{"vocab_size": 1045, "attn_scale": 0.125, "bias": "qkv", "learning_rate": 0.00163, "beta1": 0.95, "decay_fraction": 0.71, "max_seq_len": 2048}
Each number is 128 + 32 x the weight over the matrix's rms, rounded and kept within 0 to 255. Layers, rows and columns count from 0. Numbers have three digits each.

# o: layer 11 attention output (transposed), 128x128, rms 0.245, rows 3-33,66-96, columns 64-127
# v: layer 11 attention value, 64x128, rms 0.141, rows 3-33, columns 64-127
o66:137104132091144120137148138154105117135117123087129159165171131114188137195083114087151113110104143147126088121111141129123131089123112112129122110120105109194132129135201135129141125103109107
v3:056101186158135119085092134100148115148115134121151164138170129157138118146133112109142097129143155045172082114124144147108085157129149167105137085125173105101150147107067165097095127090147110
o3:162121148135202126151155100148164136109110183162077114093198140162122071176091106059153118121059110071110160126112079130172081148118134138099154087054130073142144151210138128143150175086137149
o67:127121173150163150106121136089164086169129161150132098163072073147185151193145117127227092140119182116079138180139142115108170151159113111113142118135164132115129174126111112197112150161182165
v4:095184120181141142089146115146106134116072162147131107149154136075112163100076085116137170167107167176093087097135114092081098099104100121126149152161117154108198133119191091104107113160115123
o4:177126129141162193116099098144152156173120112116127149173098158082111143103135137077115187163103121142088133093099137144179111097087102164128161171089159149076151168105166143102118071172124106
o68:128172170198093142090159133147131138027128111121126126098175104132147180096156130118077120143158198095147116118149135136120107127136125141144179133172076141142122169147104081147122148130196112
v5:108072167110116120132141130130070114150156168091152089166138142152095119109188157126121107179150153100138128163123062138109089100134063130191091158144176104152141138115173172171151135182064047
o5:099109138081071113108196118116087167127123102156140107212116140167133128098140133133118176163101188089128099186102109083062144102165108153103116096116102093173145090077148112149117181092160147
o69:114103168119116106171099109113115164115115106093165118141142101063113122117102128085165144171195112126091091102127103203085080111138125137204097102136101164130138123078185141142057151136060113
v6:144098066112130098101143101102139138158108098091111166102081204101100099134163151170134096089172116105096176174112152074140202145140158154125140102130107132155092094137134115125120131114179109
o6:099102119148134141114153136104106096089141125134163166137123155165146106150181083102174109111139045081143137160110117138094178115138197153111140137175195128127109138164142092128130049119130121
o70:131117106183140166114151107130128164181091165103085143151118132123111106088108179132118122144158157146157109103143117145133153145121077143127104160093108104124077056161088150086153080147109082
v7:125153081108144026100123151138183154132187139162167202198093156147091101097150099154130117162132173084109103146111149140111082119116126141124153133102125156093126082068085126102142150183131130
o7:098106142117125144064096108114156161103137151183134097090158074045149193085155168135163141158109137126173153086104044169069186089110149138147161122089118183115155109170066147136129144133180072
o71:089071174180137123115162155140150128168079185156112076156108123109114106127135090110175065126143157129117104145098143052162133178117167107124150119143133118173113132169173143130063123129129118
v8:087171171145061102118168110114098118128136172087115165111132112180152105148154097149100096094143162085147124122192100104152149090159113083104156062133055134140064197106215149139078110128105118
o8:167075148175143108107175144093139139171104101108137115139102170156158095167123114125165150200094143087131153185142170109083128109105149075129108140085115137138147126115107161104145149175111068
o72:133140140151160040109104163138161072193134131130135174162138113131094072121149120116150171089136113128113119166099113098109111113139121166131132108114120112137100131105213172112142098107088052
v9:136089111133141110146157116144164109130116140141155121058190144154136080149043156142081150058110138132170111072151138160057082104132099101028072127185123111142158119133093130148186126130134154
o9:115084157083165088169066144118078116125068169124065157111156114074022134079174162105145095144084142157193214161134082136131095122124054162115091134126162101101147135111113158122160105128070061
o73:155131137092080119170142075129151124157083077151158140093101150143190129129154150129179149157143110088105174104158119087133102108067124107109123071107129097117138125108124081128168140084132109
v10:192149197137147073103134107148199092123155155138156142141089134106168162157084108128146147150174097123069105123141142127130150144094133106130130146105186176178098127128091062153135130184125122
o10:146114111122140122091112148127101111156101137143086146143144079120155131155156160093172107150132102146107140113120123088142093154115161091201158104114154101140077096067140112109162103141166134
o74:124144083108145138130090110155097110092157094103116166151129096087115093144078145149100098083153074131126130131109089166110147116171122147127150185096094145168086122160141137153102127114128122
v11:083188124155140119119138098147131154185140108115088095086131147147129121131070181096179103147200137151159120110144213176154130124125158172137185092122185127114174159100162141088082193123162136
o11:113120106164183147104160117153123086185141111141134101101161077159160120133088155164151119050094127129194154106135164141144149138099220181144090113160110116142085117102084184133115171191159152
o75:072160100103072121127135136048134105115128139106124092141154102099193103119095135153064136137139137102090130130144120105156150156171165137182123188136099115135162105154174084159104157157118130
v12:112125074105138132120157158163106183108085178104104064158183125101117188185135131172166121085133126174134127138101141105105118171126124148106104125176121170141145122124151064211065137071197065
o12:132106124095153151176110111103147118121056144071090171126111157117141186099167092132174137168113094114152151152144133121122125131093119165050166117155177128084087094132171130152129099103138133
o76:155084130136117142101170166100106170082164128095105110114142131138202102115076140110074154133099126159092092122160122134164145165121124114152166215140085171126168135109200060149186113182145187
v13:120101157119107104126178137043115143147104134085140129128146143171121081095145103092144142093150109128124104106058141166169178099149114079176125067111158172086131126164148099167113078059118152
o13:101116149101170096133145135147162096185122175131187139064095117193172076141099132113151140084143157101159136084083113080162149109118123133168112211117116096110182104116173059140115116159055176
o77:164123168128119118134147164133074095193153149108118113166177124138109092138091094111115128176139126127116054105199176176146133137116106189170128135140101128134098126142130154105153131148170077
v14:131097128133117095161128082137124160150122209150109150148126153127059172203121153104147092146097082116126139131086124112107096144136098146145143131173151089174138130122129124161192114128153146
o14:147100131102117147146172166093126118115141163158060145141105147175125104121102102122126162139106098102102150145176094087134104083147103180188151086160152135142136144120189093139136140212117109
o78:095114119143158148124090112151110186125167118158123097145137103110147187147150087083098111163136172135141192164129163153157139125119146160113168141095093137120092061098084110106085086163202164
v15:107156146139161130139120167127129129106109140143135043077189064183119159173137083178139118106135133144124080124103152167104083113157126103112151114126093078148165140157135083166110116164135086
o15:097153121129105149113133124098115077056112142092105126161145135102116096107148071152147103142054177199165129151127158086154082097109128119103160143079173158121129187099150141198123064155125125
o79:136137188125154080105133168145096084171149127119135143137146126177136139150120052094188109113133123123128136147119120054165177139135108100127103155120144092142119122178096120180117131108160089
v16:129124131116172118109190127088141124109107123102163119123150151182139170148152094124134141124142084076145134185130144116121085163086084116136147098108127127158139155131135070182137103121127133
o16:087145115129142061103174168099136048059113147136149162161108094117127131161138123094163099123100133111148140115134153114077173175025136111129142120126118092131119141158175127164115108169154135
o80:101115110097122142125140144163057095111126139141132080158095149171116159118158114090140140203149185100118099165148116114151122125113100118160183143143105165142121099147115107178145154150137175
v17:147149058161177099056111124150129100126097164140132138135182038130155128100149089090154138175118140087133114108122077113178152183108128155140148137103163223158195110093167117104138151171107187
o17:136092079165103151145150131130118144127067199102155094193130179089115150151164090057112084082094145158130087113139096094129156108138161110197145150075169107209163093127132132199134181156136071
o81:121149140174142165079153131148141145122114133157091109113184082122154167122188091137185079161107129120139111096111134145106171212050143153135162113174083163074127124163148111149131113160127210
v18:151141142157142134105119136127117119125191161105091119151146128197080158077124171134133124131128114143200159125130105094120096190196115116124114158191104111183115192158113135160102180156093134
o18:085123091158085110092146099139101168115117129157129180106123115144095112131090120131153127091154110076142105149156183050130144143121147112086091079133135127178115100093110126126153105169108141
o82:142115183113064073130115133096109144118142126111125137148109109132113182152083154169148128121161148152172177122102111138144130168087104150163133136207170125084091168148174098056082157162156132
v19:071120227154087112128152118157101162137086105165090136130141149150099162099101171100095130142093090117125092156077184141101098145090036139054103161148135159118077096107098090098157138143134164
o19:123106154070176127140138071144108127151109115104151142088149056097112126145161137179077150126128122077100181131075137052092153153148116143172119140123101165130146140135098137133108103092147144
o83:144115089089121159120129043128154116093147098206162107126153140117114143106096174148111145167187127106067126111137174100146146112068042104056125176153135174081117080138105084175184156115178172
v20:135162116118181113119103093129111148108192131104073123143164116129127136073143141086216122176110183108060144149132116132176133151130106208063113104119105121176151168139123129073167111140144122
o20:101119129064065167159123145092153172099192140108146122160153108079149047117140144115124113132147183118109085184145156128123126102147106151159099084119130180111093122128138135058124161150144102
o84:147162141167147168085142116128117104122114129105144046102130093157148160128103133131181141107156108052158140096114157108134132156101140171111147111173110172150143151160171104156116138103197132
v21:153128132124151105129178117147085134109173110139159125154071127074108089165151132161108107077146095132159157129093147152203090068107153175132164119104140121099145107122135135091149094163172137
o21:081093095102176115078116136070148130115136113178106154112096122137165122126124129167094137096111129109157153121138110089102116176142169151106096150133101173065139125114075118108093161109197127
o85:151158111098104102097148134201103090159164158110135155101137089104128150121125136177136170087115091144095126122114109115133178122140119202165150124138164114178125103141128124118122082114124121
v22:120113135154191144105177141102107101163127137127097121101167156203120136203092140159154135129107119121150116147123158116098155110130068190187114131093119125169103131120117137143124161094147182
o22:143111074147150154154162142144091135186182164135112133168137162134126205096099120121197147134120140136160157139145145168068124095081072151163089114157143100129084132160187147090124111077079094
o86:141119108117133136117148189108125091112109149173157132066110087122156104129154118177138098094100101162119098127135190070120173100119126135125150118127151134118101112143096122153124140147201105
v23:109175136154101144180129117086147147106131118101116165078099131125207166072140125136095167101158134134111109110094147098098115137153170154211186101154128111118202152082144143190135078107092178
o23:167139172203114167194148147138141120218085128148124096151146188214142106135156164094111099098117103075128088168149103145147063102181119091158135165148142129112174172148130175127155073113078160
o87:126116168109136147131171142150162113103182162081128124089137096083134097136076157145068139084145154116151168109143115129134172116108156145147098128134143160162148073108138146158090111127086105
v24:164106157096135117137152110137145101138147112167111119075129079104162104104140138172150152116079173124112079099049138153050143163150140144126095210174138091152035116169157167123106144120182067
o24:116127143145124125161144114121084129125089106090153156180138080083117143136101028121177067170087164136065158148081119123111143114197062094146137114166107122092118168156099091077153094126145162
o88:156128185131043187186121157133125119166159124097133147120146177100162050127097143119079174101152116227147137166084138060137111133127108114112120132138131145150107158076168144130115080103086122
v25:125109154154163144116133106117066197048120144151195131123182128074161159122160091092111117175172149187087165108084140161115111137136181114116135107190106122120104126146108135085142164153156103
o25:110063147127067132134140127068114120102096098109133157149192198119149066135141168116160104072136125150101187140127098183119112093142145109099142132098094093105139198165104183138083156141128101
o89:114150123075131188131095134131125153163109160153089150066131127092112146165080109131083137128107136158171173125080142063135138147131114148123125081163138170158105093123176114104133206114139087
v26:102151127144081096119114176104098119120108062103119138111118118183181102166109160205146167153184111137126214121152134103088097114112146108122105104081112115158139116162116151130181106106142108
o26:137117029129059106178129172121126043141105127135121122151095165117097132098115176152138149135152068175182144090169124186096133161060092149118078125095131151141104096080090142169092130113113134
o90:113132155129168077099130158135107136166120145074219161151154143154092125144113142125176137148131099075049122146102109104125114114099134111048108091115166118140083109156155174118119183125146116
v27:073064159106124098177141067128103170157063120169104097104110114144134157152216185136117167081038127120184133116119128140157080110150161148108113119186129124140128142075075100167149181168130127
o27:139103146106094156135133102119091168128224187135061093163060135173092125115107106182067147126156127044165185174178125105241145174165109078200085093142110037112162117096168123140141155196140181
o91:139128133111074112166158164139157154132034094107107138102071168117075103159136158092127107103108146141113127127151138097172078094099140054069116090132121115154113137156129110141102124118109142
v28:088152098111151163124093129144138102125168079164130135072145091144078130135167167149158105181169157129101169115184099167169101139139148134114165079085150178181108122100137158157157102120149155
o28:052135108196087088131123128097111134110120106111096095139139128132184097100168125212099114093169127122146066121134063120100151147170146135130062105122071184158132100113160142185144147099119095
o92:124090150091111148124166158168080120110106129159132140088099163138191143181134103118107085100161145146091126158139098123099121142146133105145184140164173160081169150104133132137161162089162117
v29:087164131156125094058134140131141147178190131097126139150106150154112172098169069119139158211156189110120059087146077127192124147047063117127117119142093126124155109153105128106099123119071152
o29:091164154141115217118145185194146191141092125093082148128112131119107151102164187128153139140149142104201122123117104172099143140112146162162153188122097143143102084152070182076143133115101110
o93:149160120115148109076102107127098103164112114143194127110167076185196148142151145104201135144139143134067089163099164136136159135115103126145163125181153144101119129221169128142106205106158165
v30:128120143152117106111170118142077148106145119120078171108135133140156176172126074160109076151116166095102059138124146088111177143149134135106194164106155136082142135126176089143128146082072155
o30:115093139150149144126136078153135146102106116083048139132096136083126138098090102131161120102074165135143143106124192056094134074134139078181163142147097114121155121171130095082163078110076083
o94:110159152116129180104144161162095149160152191139141101099164162147140147145090159208111166123184144094143161138065097166132105138129129159127136168112149151122063121132137173122141161151136178
v31:127145145144137149164169131163116103141122141072079146143118110088097126133141131123240149062122098100109129147165119129114135179119097073093112062115121152086128172140093134097082138107096148
o31:137138168129131160063109112150120158150164071133090154085092104087127117153136118148119105119113146103127171119117145088144145111078155020095131181071110105156073091132138120118161109114161177
o95:095074094137189107132141145133161083174068150129175162155114124131124152170154160088174121162164096097062101149112147105155090083083085139176150094148114175070218121132173125092141124150119111
v32:195166121136135175088097085178102175120120174148145139137177163144083163090061140117087137146149092105155120138153112066126082169113110150111073152178135197133113140159094143089126123150112084
o32:106132133090160126101111062183111058065122113124151123173126109215049099166112122103113169163159139100105134094115138182152080065154130126198095082131145108158139059161110124094124129098060112
o96:091113135138116115086190095136147173106139168089121092143186136099113168124118091129158113141137071099158161112143130126120126148156115185150127131171090108161129158140179095194100206145183119
v33:088159149135179124190059165125138161152146137089205134101117122109157161148099117096151214114125123148161174120092088125122159108138092173095141122087140168171123158098064183092127072113176113
o33:105126160095105116132102096096216099129111121161131086123160128142176180243102130105142141083162104135119149194106107183144140140150117178153129152124146164138159077104166061082101122130157154